Part of a small language model's weights.
Size: 11 layers, 2 heads of 64.
Architecture: learned positions, biases.
Training: a variant of Adam for these matrices, 195M tokens, 5939 steps.
Each number is 128 + 24 x the weight over the matrix's rms, rounded and kept within 0 to 255. Layers, rows and columns count from 0. Numbers have three digits each.

# up: layer 6 MLP up, 512x160, rms 0.0783, rows 474-511, columns 0-159
# down: layer 6 MLP down (transposed), 512x160, rms 0.0707, rows 474-511, columns 0-159
up474:115120111110205157144173138123134135106140138106124129104113122117115102118119127099135138106141100113110133094108160142117099111125113082116100140120120105122156176112138102126091144169120134128108167154103130111154167155147168105088106094150109097149130115126097128141117143119119122139117088108096149104091094127141165096117134109131151145114136140167154105129122138128149107118109111167149111105099117135148151173174143108098133140125073165148081169152125116145102178107118118
down474:090148137127111152127083125106120123106122106145124149156133132157174109109113134109093168150088098162169151161103141163138141143135141138145134111159141113106130094146112139147123147122114132134126112129113154112124070166122136149126182115169136158086137171118127143136167154135097125112160138158136156112113150107104141178134168129178137117070147135106145148137138132118133140129150146143127107136129113178143120158108125130130100116096126145125157147119132102140140168081144141
up475:103098096130118224127122149128121121140129115111176180114117140104139127090142200081114061161117112161100123099195140108165143125104139150120107138116130153147079127156100108128162165161082166172131191118124082112117147186116115073152084101149110130154139145118125132115119146160129133130116102099131122145154129143113159082137079140148114117165115166111101133173153104123108134116110143140119102134119127157104105124093140103146162150061130054126140135138121142150107077154141163
down475:158098142137151152134142159132121177112134123128108151181129131102151132169117111123079147175120145126118192133147160114154058118086092091127112149093146143140178138132103148130125137152144132137110132151176167113099080227140083160132123176100135129164099133112102126098112095133124175120119130178149149171132096147104186132119147151156117059076132170125112119125103178123117121169132143126092127145158098169123156115088178071139138132159120113119107130137114174103111147137142213
up476:141140129062158118116106166098105083122144116081140128091122124132164109074085163108089118118130124141112164126126094145138141120146155152168094136125132128202167145127123137156117118123161118160130136106149102137139159128156171069111102116164113097153140122099114143100155174135128105118121112151130115136136100141101112099090141087148141133114146141172102131125108084129155120089139126166149111145131142061119151167071106124118175082144118093149103127139130117180092159108126137
down476:169125109120131108125109145121152172163188138107154108144133165094108156124112126098144121161111143101126129118156118130122117104131103119119130100145101143164105124119126062117143122090143131135111133098150114105108096144129093129131125151139097167124156090109111160189126117107133098091123103119125124135110125139156150121131121144117176146155104123070153161114120082137099114141146104103128116125108049113206133106152122128122158113145075126130228110129168127162160120117131106
up477:167113143125101136111157165108080084111123090147165114110112117089122137109085118159124133140138099050156114150182100125115166105167151111139097118072138107118096105092117146142140134145118149139136135135139131107107113158133149077181117096143151103182103139140114111122130128144108096125109145138125109157125125143150081107123131133117143125135118134166144090102114116092139149152129157125106080105151091125141126163168150108158129121120166137176130134140113140190137154141169137
down477:117138118146098122138108179135083120111150145166115120176117168116115166155107112108155130116167142147121136141102141092131084133133153138147132121072123119092143142099117106130090134135102131161102122142131134133134099125110084098102130129128141110140118135126129149167119131090137129144117073116130137114079134064113142083153123161129102167116183177111157135145117144121094126115107081105147131082104143136122130151161127141124157128128194099116093101117108121086111143088152119
up478:134094124126123152119151109105087146115112120142137127121108140133141103141159111116124144156122119132129132097130123150151148095122117145101139139152134124147134112122124094115150130134093171127111105121131115129144136120171092106148145111109145171138123127119162083150128166128107153143122094115069140138167128144142151129094110110159119118139128147105130138143125121138114142093093140118111137128116144151091130128129106134135140132126143137110146083125142124135168124116121113
down478:166143146134169149098121118170124112112129136139145094119120121148149165153128157110119150120151125116116135149143108131120114142084120100119120092131157138111118172132133113125123129130129097129107155120123136120102118148101121134099148147161162111104130114138131109132139113119088089124134182143187127127136150135109116119091131126116120131124096118121121097139159140105125129125164163168139127115124112111155164143152137135145116131149130112168146165129137134157135164138159200
up479:095103123131122119150129087136128113088146125095149130079136168131122098118114134096121120155119111097106127122144114161172149128145120143146126117156099084139111156106138115106106161155105119115133140154143133095137183121167115123169131124143155133162138130092171117122172133136147156174133106112095151123124130139114131140146102086119125123152123126166137110149098096110141100144092136134109106115144163102121103137116154137130158146121134132141120137125131127100120126136124143
down479:133119150119104126149141113080133075122116092156127121161142143140157117113136112143112109146124165133124122137080120114142121080127096120181131140132163126122147117131076149101145156107160174180110136131139099115128108119135126115120135120119147104097152159125146161139102133111119126145119110131140101087162114098128133130142094141073155123108153101134113110136135146135124145072168155143132152129116118099124131123123096173137104124139107101098126116133092122125093142121118151
up480:176125135189133136061150146075121110137113132074160170118096155121139152077104219132129123168134117113120114146088108148124096105132103109155104169118134110153071121145119123106184176138155148148116142104092125135121114115129102138081098122144141135175121114102133148128113120124117127124109152119107106111188144123089188133134161104116136089167093121145170110135110063153118149138119141131109140135120195066122121147097138133130160147082139114111085096116095098172088108150093133
down480:147148140195224120104168100111161116091091155127078107111128103133133078093166122113103099117143098107123152136128137123138100115117107133167136162100154102171171104168164156143166213123131167156177142109093063157150162123091143153140102167127131159145119093147101099129101116177101106117117143162126100141146120141151129151146130114148157115143090099125135121130109084114088116147135085152122124157160129141130087148140200093097112147171123166131122162120112123123116078129088157
up481:101098118104134117146125129132115093071127145158096148107077143144104131103133133104115143158131131115108089152121129130099142148122141154167119143125145084119105162113131113125155173157114129144138139090153121132115111124125148149079130114145150158111141081131150130147131154150115123095109117124129129136158160144142157128118128168135102145118112158137170120161117088150162160124143134139137145100101148154123120123162099138135124125093099096147114140137123128131138124120125186
down481:156100121155116128140115120157091168153110126139177138150176112119136144138105131140156068114170121135141155142156144124109156138109115098123118113121135116143139136109141144167098121126126117110115136168126098117165149086119186099178151136138144118129104144127135091089129119132146121167135145111101128140125129126114135156117140121109141082116128127145061155150147152140096088115144142116135110169138108115146136125093140135124104137133144154088142133114115091123114130119133127
up482:138134144135106123133140154111123127150152131110108117112172122108102117133144148153126126109123128142133087129149129124091131120117093162163145132106150096121141135097129129120145170115159130137120125121105113103122171118155097143134127167121146144160099135132145152125143172146164131127150082113090110148156136146110132129102106123120173165135121132109133167150095141186118179172135130142113136139142149074142137133140107159123152097127134128129127127124184134128114131140129138
down482:116103189094146109161145090134120145129072123148154126091121140163150126131128141131155176121173110089134106136089151115137113131104109139130108132073123109165114121158145144144128089104131160112128133133145135142132150155140182087131110125122114131144106083108112177125117132134137133138196117129132122151107143110138083142128101144098097138136138140146144131121143129108077125095114137121107130155145126116120129124158175136156108119159103124127108155145124148093128119139148143
up483:145110114134155159072111115094156128154116110137107144110144161107142166122069183118100110120149124146115145157124116130100104098129156165123064134164123143162123107133136099124124128157120177141109127127175106121145114127144107138130170138133100119130142109123129157135139190143149118118133132088148123137128124124081098090095155117114128124140107128121096144110132115129158060127135115080111110125138085093141156114154109158144148122139138101077112139163111118121099098130155133
down483:116153132126122152141131172138121179106154134125137151091109136137133114158134089149135098167126103096140106135097105161124126141140110100136132118135119114111131135142100101140150164126058114124134153110109141123079149148080130150086124111130098141134090120114130144099166097099158125150079137153110133120121158125162124129133134143171104154120130148149121097100130196089145134115118130142140106166079105117080166142131089156131118129169137146155159097111121157144134130135098132
up484:148088145128181148139169145103109084145140105122123161106149147122127139072164166115149176129113124138104108109128135141125108137137143200140118143113089094146116133158133105126130140117181145133139169090098128164122136144114104114088113112110169111162157125133128068168115151163125141098129104116095087137117137123126140120123139096124131161129156083098088136134138132155151147124098135167134052133150140130110094127197117108120104154086107107126117152157111074134132121152076130
down484:151128111107072139147155153167116133139116121168104106114093089149134136149094154125080108141155121087100084112083082108100117118106146101175106090136110120109099120117131140117082131093098127129145155128126153129150116153125143144135142096178109163096129084159108129128145122080120122130142139143116106103078123111138110151186122127145134139139085115122122128140108158122105138067113137145089129152104128132074104130096139132148148112112104114131167156096141170101120144144130114
up485:079114089139176151156127127114118101121147093081120134120110118137129113143138143078123116129139131149114122151125165185111168135120122099156121141106132115118129096133135132140143113122037115137131129162135125131143127095148118134117098134084153102117103109089107104141157117131118124138130093152093142109125134110140130150116116136163150149141172113126116115173133097127115124137117166127111135115127121140113110151095097085144139098144069107148127118116138095130130110145126145
down485:095129138122113161100126127107129144146157105148162144169144118113127132143116103173099105117135089122113119141165121142140131165131137125094118134109093122103141104156119065134111136108132147143125141112072167141145146106128079099169131136139114185114133150167129155116081146134112081166132127126110136127146159133126121110151097110116137122103123121134142149096125118149158128121119133131127126125110141165105116113118115124127154119117129147118124148165122139127120065123131103
up486:109100100122114148093126129103114141141109104114125158123117147128101136118133117092119139175155127154150100154126114131117134122133116105132110108123122093133082164128096134151134112142114146141131113100155092087120112113136152141125118173178110154116108116119140147156114136151156108133114110146119100152162127111100093132140136129108128085122078163129115145117136122101140135143079108165134126108109088142138113099113138123117134122093132102114124136139110119131087100128156110
down486:137164144174168130130146142137145120089133126131125132110163148159143133134125153142133139113137128086137147133152106114154132127154138138145139109121121122148140135112111124112139120143148153118116108080166134110123173107120135156094134142114096123137120156101090125120103115129107156135173177118144136113156100136149076113148121144124135171098114098148091133095146135086120125146132087150100134142133122140119143117112095157143148110155148108137151124144186143137145106161139106
up487:103114111131148185125155106117133119139117116149112118104125127105176145137142100147099115113145099128117102108141140139117095083183116142121115140132097067152141118121095084111179126133132107149124125115158110116133135128126141114160112149135164117144120101102113111162164142139135115156118123106136137153096053142143107125152094117113123129152133125130188117087115110109135109136111112144090143091103135121131074169151106110115152146130169134143148127134153128127144135148124129
down487:151111124143097151137129124111115134120131169166139128167123113146135131149084111155102129115133137107145169130129109124131134121121149100099134125123126110138121117153118162157145123137173112176151120140128134105104094118136152117149131135145154085101116177138110145107133109128129089119065119133141151122118109134115120174126150163159130170117088101124143119090115141104133169149127102130166149101141128141165168132115144145136144096138135110131104107119127130092137140134173091
up488:107140093124216168092174085116186095098114096109180152123082112124110119109102157073138092089126105118141119151151123171114109110141130139123112134142132122198125148147125121154131182149120117164124165114164150117153128128161162092111137092156125093124106106142108099149106122122119130135108131129130149111127141159117152106122107127124166108137114121189109125178121124117166169129150111135135098144148159162117067133129120106134152137118100093138125089127162093169120133124093132
down488:090113130141123074112138093114127135126128134171101156111091060103144113087121136145098132154161121133131132101091128111123073117141135146156134165160120113139128154123107124131184118148115132060136156136111148134170171186106113129104110171110119144164119122065177120093135142122115114110131139100166099178128118141130074156139159152124115145118167186143144086151164132099146118132116152089076189086110101125122170181107160109118119114168109127160083105160098155126130166129111148
up489:121114116116145128121146110109116088065153127135161177125083131153102142092145179106144122179159101131137140188119086157116175117162113134118065125122155122092089135141117107156149131165123148126147138140131134126117149161113123116109113103137119122118087129159082120151110153130120123092087132094122110167137136131109114085093109123124118101127174167149160116169125089141129140119152161124118133112094139113161084154104102120140138144141084125146109131109159124146149138110126147
down489:167125098163181121085113134105106115139117104121186137136132112126085130094137133159137082144121140145153133119105093105153131142166157137057138121076124145157075127139124095116103142132102152095124123125151144112102115167120153134157150121122149118154152106141147090150113132120094090134127151124164100155120144184129117159140108097110147138175119143142112147152120062136108155172144114105133121140131166128116062136155121087139159149131090127147115105162184143124176098128123144
up490:128125091125144136091109185089126138130123115145187129075118114114119104107140129178111172156152084134122105149116103124147154105115111152117119153160104109073111173110096081134104118146172128134092141137087118116146174142133178133159086179144156106117140145142158115119112160146174178095124135098135132151145083133083161141107142112116177142122130130115143158128142141109160117097121103142132113109142108105141113149148153131121122151111091089143146183125108151152135142130164127
down490:103099075121127121168157140135121140162130094104203117111084127109153173150127166134104132144150094130133155102155088130148131142146143138115132127169121137137119063124113169123087147102086164166163193129109151149135090137122100095147171116155120126111193129113163153118149153148134126206191112125145132084139075138082127145123113094140122117122117089117158130101130102080124121142131126110114178149168137157131136107113153130120140142092136100132156107132152120092152113141115116
up491:156113143130193179120111141098111111123173070148134146118099160120176128114109167141143153129120124135138134058144126123105123100126106197124132134140112091153122152115142113141132130154159145119131109123095115116111115064141099071133079132107099113134138109083114135140141140107152117139110133117113077133125109129124144101117085120176161145147112123091112114130141195149112135131096119118126129154104139097153135146143134140127116110142137137128140106191115097154129206147083148
down491:122118142094125097120082094200123148129148183101111127155182116095098185131167140149082164169101115132093114152136138134152062129126086140165125165127094123100128092124101097174145112144142095162105180147114126146144135125124115155168138134095161140112105151097065115131187129149135139112187140109121141132100101158098110121132122099166116108135147136112148112148114129125121130117143108092108128120141125162102142137114136142127134148083139133140131085123151123177100080123131103
up492:134126142132118137159103136133110127126142087137112148156080183103115167135132126157126147153141118162109096135115105155130140119133133142095124102132138131127107128172078103153125099155140183129120158114060108084124109097142129122102100138168129172126117126101138134162122140118098146131088087082115114135134110125119104115127121140128127153130086158093143106135126093095177147144132147093114131155130131151115137093139089122136122143156110099091127122133139122136160097154080122
down492:130104133076127135154124119086144133147121136128127114127141145115142136187146127101136163133116124095152137141150096108125138137107138145138143146101138096133162130167120113114130148121119160131139128166154140165114086179115111135115091128110102131114131135116119140132164142142114125119123103141128132113140166140146132125159096146116149137125164188139119137140150136136120148141158129166111133120133145104141147155132181135136130138190144153095111109127072162145130095084146136
up493:102137131157148117138193159110120099171128127101130116138145143115113126079170138094104107142114127140155148140104144120149108111147132115125100132136128129140122098134089116135140104139126155131119134106172108129124091151096114090143090145122110170116125123140139127125117109134144136130136149145122115139145139146101146119136151113117130156124118148173124112152143110140135103155126107093124132140127122133114077116090133100121167134115168097159137092111128146115116113159114114
down493:149131089136130128123121112135139111114112110134159107115127075129140153148145136147149153145160128156130119159139113132127138126159155129118131146113137146119112132127107142135135113152105166125090076133115099098131096114114156166128144156158167137098112155092118099142142162124150115120110143130130120162134129151159147118108140153104092109146108116135114125126130132151149115099147120129100126133123120116126155136116146134137110127118130132158143128180089139119142138149141136
up494:151108111150127156165130145106103088166159158127112156127138163160151126083136142122099112131128132088076110128128166151117090164074145088164101124142143116152081168120115131138224150170133135117111165110111094128142140149132141143146142103121108131152078113135142127140118188128159108134112153128100089150133118143135131115141089131147126137129148131117116134165122137126118146117100116146121118100107176130127145162071132137112130141144176110095093128128106110145144143112112154
down494:185143094116141171132086123159106100114132125135115127112135122130144100150103162124175131118142139118124122139108087112131110104112119115133120143178133122128105127011127133110127090123149159115108169137105130177100123135151147148132133124176118153123165155156164135168139121091122152152117135150131114130130129116208096121141140124112150132140121126144147140137118152136156117131126138113113091139090190125136154133149154145145119114127111061121135073088152069162137090127146128
up495:114107097116147105104111138108094109111114103136126156103082101122093138083101161100138113155134110060155118127061108175113156119137186103130116123149165119172148141132143153141116108167156138121102129139123139070197121157135140136118131140132132151112098097146148094116152119146107161132105056142131112135159094113122077123175143133130169151126136128144087069186111110130139122108131102135137136095136103123115125134142124138134110109127089101118122166139116075129141111123127136
down495:137102123126097117070113144095127115116149141129126165162072155124126123160087091089144119088147128175142145166144073181112121125128147137153093101123130097130116125177153112124106109115108116151109091090135116130134104116125169131132178142126139166076116127175108154130146099125167180098162150161090107139123190138125118116102141155066128102143130088134120157122136144116123153139098098161127163137148124111140143130071066138150100123121133118116167127113099166146131136106106096
up496:145129114121195102154162122118125132150132131120165155102129108117131149111144130145124109107141103111157113144133119131146113111173139141084108177122171144158159086139098090149136141140088159141079143128110072152095113097118129090106112133175126113142127173119114132168113176140111142129091133107122094096138122103122107124143068156147159125141125143121142139149139137090156100138183150114130086156130120136144092141110167144117130153083176128129155125063111124105151121149114142
down496:132149115094086129133134114122132124099148121122116124127149142133103159123119108121155173113086113140139102178113122090132130115152115121085134102141119155173127142144153134173105134123138104139109078128113104126109122111127140129150172109128136090101122124140164127146155096095148141150098099126119100114138140122100151121119136106177103131129138110123134127075126080144140118152137182112149102165147139117135154106100136142139170130155127135129165186163126129160146132125082124
up497:108143138092149092127116174130137085122114063135130137096086145093120140102101164151149111149127099145139073114125083128167180116153132125105113153156143108138139201148115125131121117132146168117095136126152111092119153066150144135126097113175139096130130114131094110130126138084092160099101121129133109127108120092089156081076130134141157172139127168145117133105144137133162167101133132166128123135175167151143121148139145146092135129083122069120149157181113114100146095133104141
down497:075081146141149156154161102117079131093099119149134144166141143131145124131090154135175147120109150123113124070124103148151101131157090111120126116146150151129127113127117141090093113117127167134133089119124123122126126116120134124125105130123121140132135134140147097140153133119151157146100128130136158079116162152146152119107121122170150125124115142091153142140110110117126131137182136173197128114145105145169160096115171111132151136149130090160073138087099089085129110102166114
up498:140073108141120125133116154125087153072139099114071141092148150144129096078129137159150132139155102133116115129144156137115156175132105161125116152132129119162132153113057133122112135134135132114130127140105119143130127120137154134134139119147138122152088116112162143122065124153167168124094103158118099131150132133123121144117135134145156138142079152130118034102165160132132130078109146126079089091095196147200140092176092098123148138106122120128127134146110096124115115129104132
down498:122156095091112101143132168103067104137132105122095152119140153101138110120158124146159148125112091182126131129153119108069127151136135112096170153119140123163123128119129113145093128104092130117137088149125069120133154173090096151111111125108141114100136123116119092107096160128128183137056139071146139132076112132131130109154143116129131159119102156145109144123104074115144115100076172139131076112167129115152149156099104112120203109108121195157104177131134159152151107116118155
up499:102120091132174115104151110109123123111144132129142146171159106161085103178178128122110083126115113142128118144150156121123150127184125101097082124112149124191105135092124080114116130128111105137059153178120112130143160124144178149138153115118144130141153092103114104133106106167133132087138157136112157091113136167112116123122112090117139123143095106137141103163080109134131129150124107136121067073099084127122116119136117129129151135115184152153115134137100087149175130139130120
down499:148156135155138106111164136144164142177137146120116130169122125123123117125159155097121174126120115142126116143164097108151125124138115119183150153106119087160125140144131110146121138107101114109119046118161152094128145169158136128134127136139149108118135169122107096112166117130139107104153108129136145208114111143154132125190112147120130146130143106150120085124113087154129134135142099133112117156114097155114143138107092093117147131104125064127133167099125189112176115150173152
up500:093071127093184159118119157115134098086104120121166134085141131147115107141099148146151118178168099096139126076163152129137177171174099095123123136060129089189127109159103103080151134114107090159135172120165147117127137127118123129118114117151177083136113120125086141111149157171131130118139115070135128147108139136124119170164077125133142151160125165117156119102115072096122161122152172109070121138143084124139126176148173088147109137135102124121102136119175133169163165141094193
down500:144137100090152151166109138090137066044113181146168117119115095123093114189112112193120061148129085092115143097187153087164139100153155107169168105114120153150099132134147148102150106127078145123074119139131123137163145135091124136102171113171142059129053139093078156103119138156126106067029116091100116154101087143166159154107096158217118145143049095130066133077123172101090097142093108064134138135175081158139127124153132137117114139121108137120104169145167131125143160118082142
up501:125142114106139158126160125115133110119123130111100130112124122127142141129160114152091135163190132135166104136146140141073139125151121119131124103169169118148116147169080089142128158140141189137113135106117111133105114108138119124088160132146128137109114163115126156160109185122185130099111120151132148101176137135137146113118111142102115117131124169113114146150087104101125121148124140093117120164124139129170111104176098159126110143133110111149094133121122126116140138147096144
down501:130099115113122107141120098157175178121125135124117113157133127123140132152131105133106141092124137152128149134143113086140095130130154169142107117145115168121141172108099136106092118108105117109148167090110134129110111086116114120164131125119087160145106093129149107119142147130087133145133117133120114150148121095141094124126150146119147113066083128111107161133151150178115134129131171112096153136124131128145162105140126095132145147107135163124143154155150123112139115097133107
up502:126114092147075178096150160103134127111134091141130135075129152117108145098093125172112142141154095104085088126172124123121098135094126172092114156072108111171104144080143115162154128161074110125107165110160084140117139126119173120106134167132113111154150085164113085077173161163134132121093150123121112122143137115121084128178099124123117136123128152155136088117121121121170120168123151105135135090107158115147144136122133130114173114119092124164108146142131119147104167179133118
down502:148131087096133148127134138066109166149158116154117152171103129093108171095126171127128110128142123139115095094154139113124106187119187151076143148130130130149139128074167110128148140112092146091124165116113136112171194105151122125102121172144082127130113101137105086098144178154098137150130155153148135138147104114138143090103135169119109147105140105185124110166131146099111148116123110157135151100135091093124116107143132105117164122068131105129194113154177125133115118125142090
up503:137127098159143151112127138108145145135176113124105152127116094154115142178143149130111127143116110074118147162143123145111131137172118131099088181118089100114120093125115075133100124179121119131121152118125149135139103140114108080134101121141155156121099146124094102122183129061132152125128141072099059141165121122122131128132083139148127098139137093129143116171117113109117067119140141108108047138121112120143123180156201114112089124131143145166096115097100109110110156170111130
down503:131150116089142124074104143099125143125115115095151138099141101107154134105130140117110135104159093094101085116102105094147163135153095136063122103147157132154129165103146113168098115107166159103134079159123155148152153085134119137161105107171186102100125139117112154112096150134118136107102175103126145097084125126127148135112144112144094131096071106119127127126143183081140091109126141154104132060118140145135110121141102121148121139126128120103124168155150147156138102164112154
up504:099145137140157160137126110111140140118169115125105141091155157132151129075097150130127125136144097117159140144153132127142136097124152112130106103144137143097111146113147127104169127171143207145121134152160074129124107112096141147125122167152116129132131108113084141108098117129140137136116132158135125181119137165111145098143158106100136170162117130131141091127147134164131092133149130113116137142142126153145126119145131144108152124132159122160098128170127162111113115170160119
down504:148110120124119146123123117135111160117094146116097092137126130120152115112156131145145105137134118128120118153136129138159123105145122130155145138118126101140125140136115150160134137151119106106107133116103129154122144091143174101148125128121115132159115094145126136138140119129112120164093146133095133177131109109144167119124118129137155099151130177091126102077148113129122099155115157135113108157099128132130163094128124108126109158146128114126154116156094132122140076132128109
up505:147151072107155141081115165128141105116119135125140131126141118102115166131159142179129142123148108149117135143141126111137132114118138135131152147131135133116152104103129120146142162124135142163169135093172121106130156138118193068160095117167153190120134136125107128136170142162101093116104082103148166130160132120115095135140117147126145125142118170087159116088138125096165140165116090156131149155093176126116101153135161110111150130106116083141105122147167098146135156179135125
down505:149183148132135150132154124147154100146137136124124124162110099118103078132131126107181130126147106152100163176158141166128102146114134098056084144126125075146101150154121097141145152157098143085092115122092138096133118133126192139099101157106120099128085135152129152118122108113148098151099134145164124145113132133157121107129128138103116149132154108154095151143112144159131101111153132091160142156115083143132123113107100131136164135144116084165140110115127154092145139116127152
up506:111145088139169142101141144130133087121154141126107158099154123109138148136102144180128106085140120125102143167166134131120115143107139138141076126126137117138075150144132127104128139170142158149129134117153121136121104136106140128153133125104154092127123106131110111126147151135122127094119122112158115165154157132112105113162137125109124114132090107141132155118094137119180132146166127125128106133159083103179093138127144084134152146100115099136120137146166115146117146160178157
down506:129156132144121140137115142095135134152107103137120127156102138150119132129151142112177123148094114164114128098146115101112136151150150156080123128120097146117144079149148108129123123125119104132159169140143117157123112107138130133135124132108092137125125154152127119163083087113146118152145158183122124119112166131158149144119126131092122147153139147134110122137100120129117132139116145119102141138125137131140132139115115146150137150129124103080151106132123151106136079119084129
up507:138137114142145132137128158100112132159108142164147185152124121156091143138123131150100144110155112135151115157124092125097086117125117127119113096118128127109075141153127132137165168136103175152125110173132119168107147101125146138112139144150160121150120106144116081126083137158167084112098110130125151135146139108127113123161109154105144093155063150115124104125088104097147127125109099127104141113113146137115059104087119115122122127156156122167137143129090119131153084147126155
down507:123132130095175112156102167114094129160138128125121119139124137158087118182130147165153155084111117138107117174112116117144138119102119100107140124151104115126101097126147120117126118150148129178140162098120141162136091084150127143116121124121127149106141149092163115122143097117102173160159174107155159126193086111133114144166147093133156111109132172139142129103102116102143121139115113116126110156138118162099103128145136149137142128142133115093148123124168104147126159132133124
up508:116124123108150118162147147120106129108131120143126147082128072115109108129132132091103127183104120128115113131120136135112100137087115162133140123092118132143112137105113123085132160099152139142127152150134109143164114126119114128120117137115137079164134118126152116110178175155126147130146086116097092138131114144157149137094155105143148145130115096156137099146110101131147171112121128148130144146127130120088115126154096120114165111097118086177123135159143120157146149141149176
down508:152094137127122136121132141129140097131135121085144172127126169100164141123127128162122135091112180096111150143137109107155123132141113120134142128131148116122114155122124136166125102163132153116139114116131169136115125117143155114149133155187117130123124176133142108133084123105137128108130138140127174117143137110101107132096113194088143132139111135132145148137149130141159109117148116114094127155121166108118153113125166118139118158172101097111138155135122114129139080084145089
up509:141071126150112176150143174116098096171154105135124133106142192121085134087092189109109154108145127126105099141083155147082091142123146146121117142118119148167141154162153132097119165133124160133096092126103141167143121119123124123157146135083131128149123085123128099130108132158140129131140106110102095127121116143092135131137152127144118104142148099141105135151106142143091096136144126098117110113115135099117135126143143112124129129127120112168127151111104145127121145162117157
down509:135115155160121171125121102155127177096095111125142160092137108177133132129127155121135122120162116113140110177139103123137131115157120089156089108123117135139132154128100137134099104117184094173127129159148085087099143157143145137096112134136158166141156119143125136101170091113057138138165143141103123139091130093122108149115114156156133144150108135129122151109102091077187159141113141158113080129130126144132121117134145117117110127121118138144110115094154100127124119140154137
up510:138156125119160157085123162114080110126132143141089138152129187096129142147125117186103159158120128145161094151150115128124103145116132096142144098143146132115122148145115144176135118165171158124136118129104109079114119113148149145111136146117165192126119143087163116137153110122180137130102073125112128146139148155121118125177128093124145130126091157094111091142105107133103155143108106119124099117132115143124097129142131109144124144121105153114126124115106114129149105163116169
down510:130108149120146123133125120164171125121150122097155052114122110075106105146126157109121168104138100090133123156136101092125143139134150146168157126079104099133128114147125153061159123160113107082120147136097162165115108145138122122122151106170082123163127086144147138103124141172107120093133158132181124150144152179151124119126146123104132118118120131123117119122106123164161130158134110130137135114130121128132101141139155131145109154133135110121153163145117137161176097118153132
up511:085112102132162110131105108108133107141137158117125178143164143154157125120150116166146138138151112102104161107124139176104150165142183131100144109132101142116133107092127108149116105186099129141138202169139154098138104137136114092118147122080121200138122160112161119089138084128158085132133081101107102145147133178129099098126135122140097142139125118110130113117119125177123141155167084122118143145110180121147085097107111107155137158131122143093141113121117096123144126121142117
down511:125153131148146131063118110110145123130129113152125104105119144085157170139104075123121117120138149174135130149134129128140129128146151138179149124156163132165104186172135112163112128102179110114112157111167109153148128143140115126123118155107144169122072085190099122107128146097111134137164116127136118121137107114102160144127104091138138131200150146153107151137134148127095152142155105150094155115105116123161151107085041168134105113157131145178121142115133183081086137150145119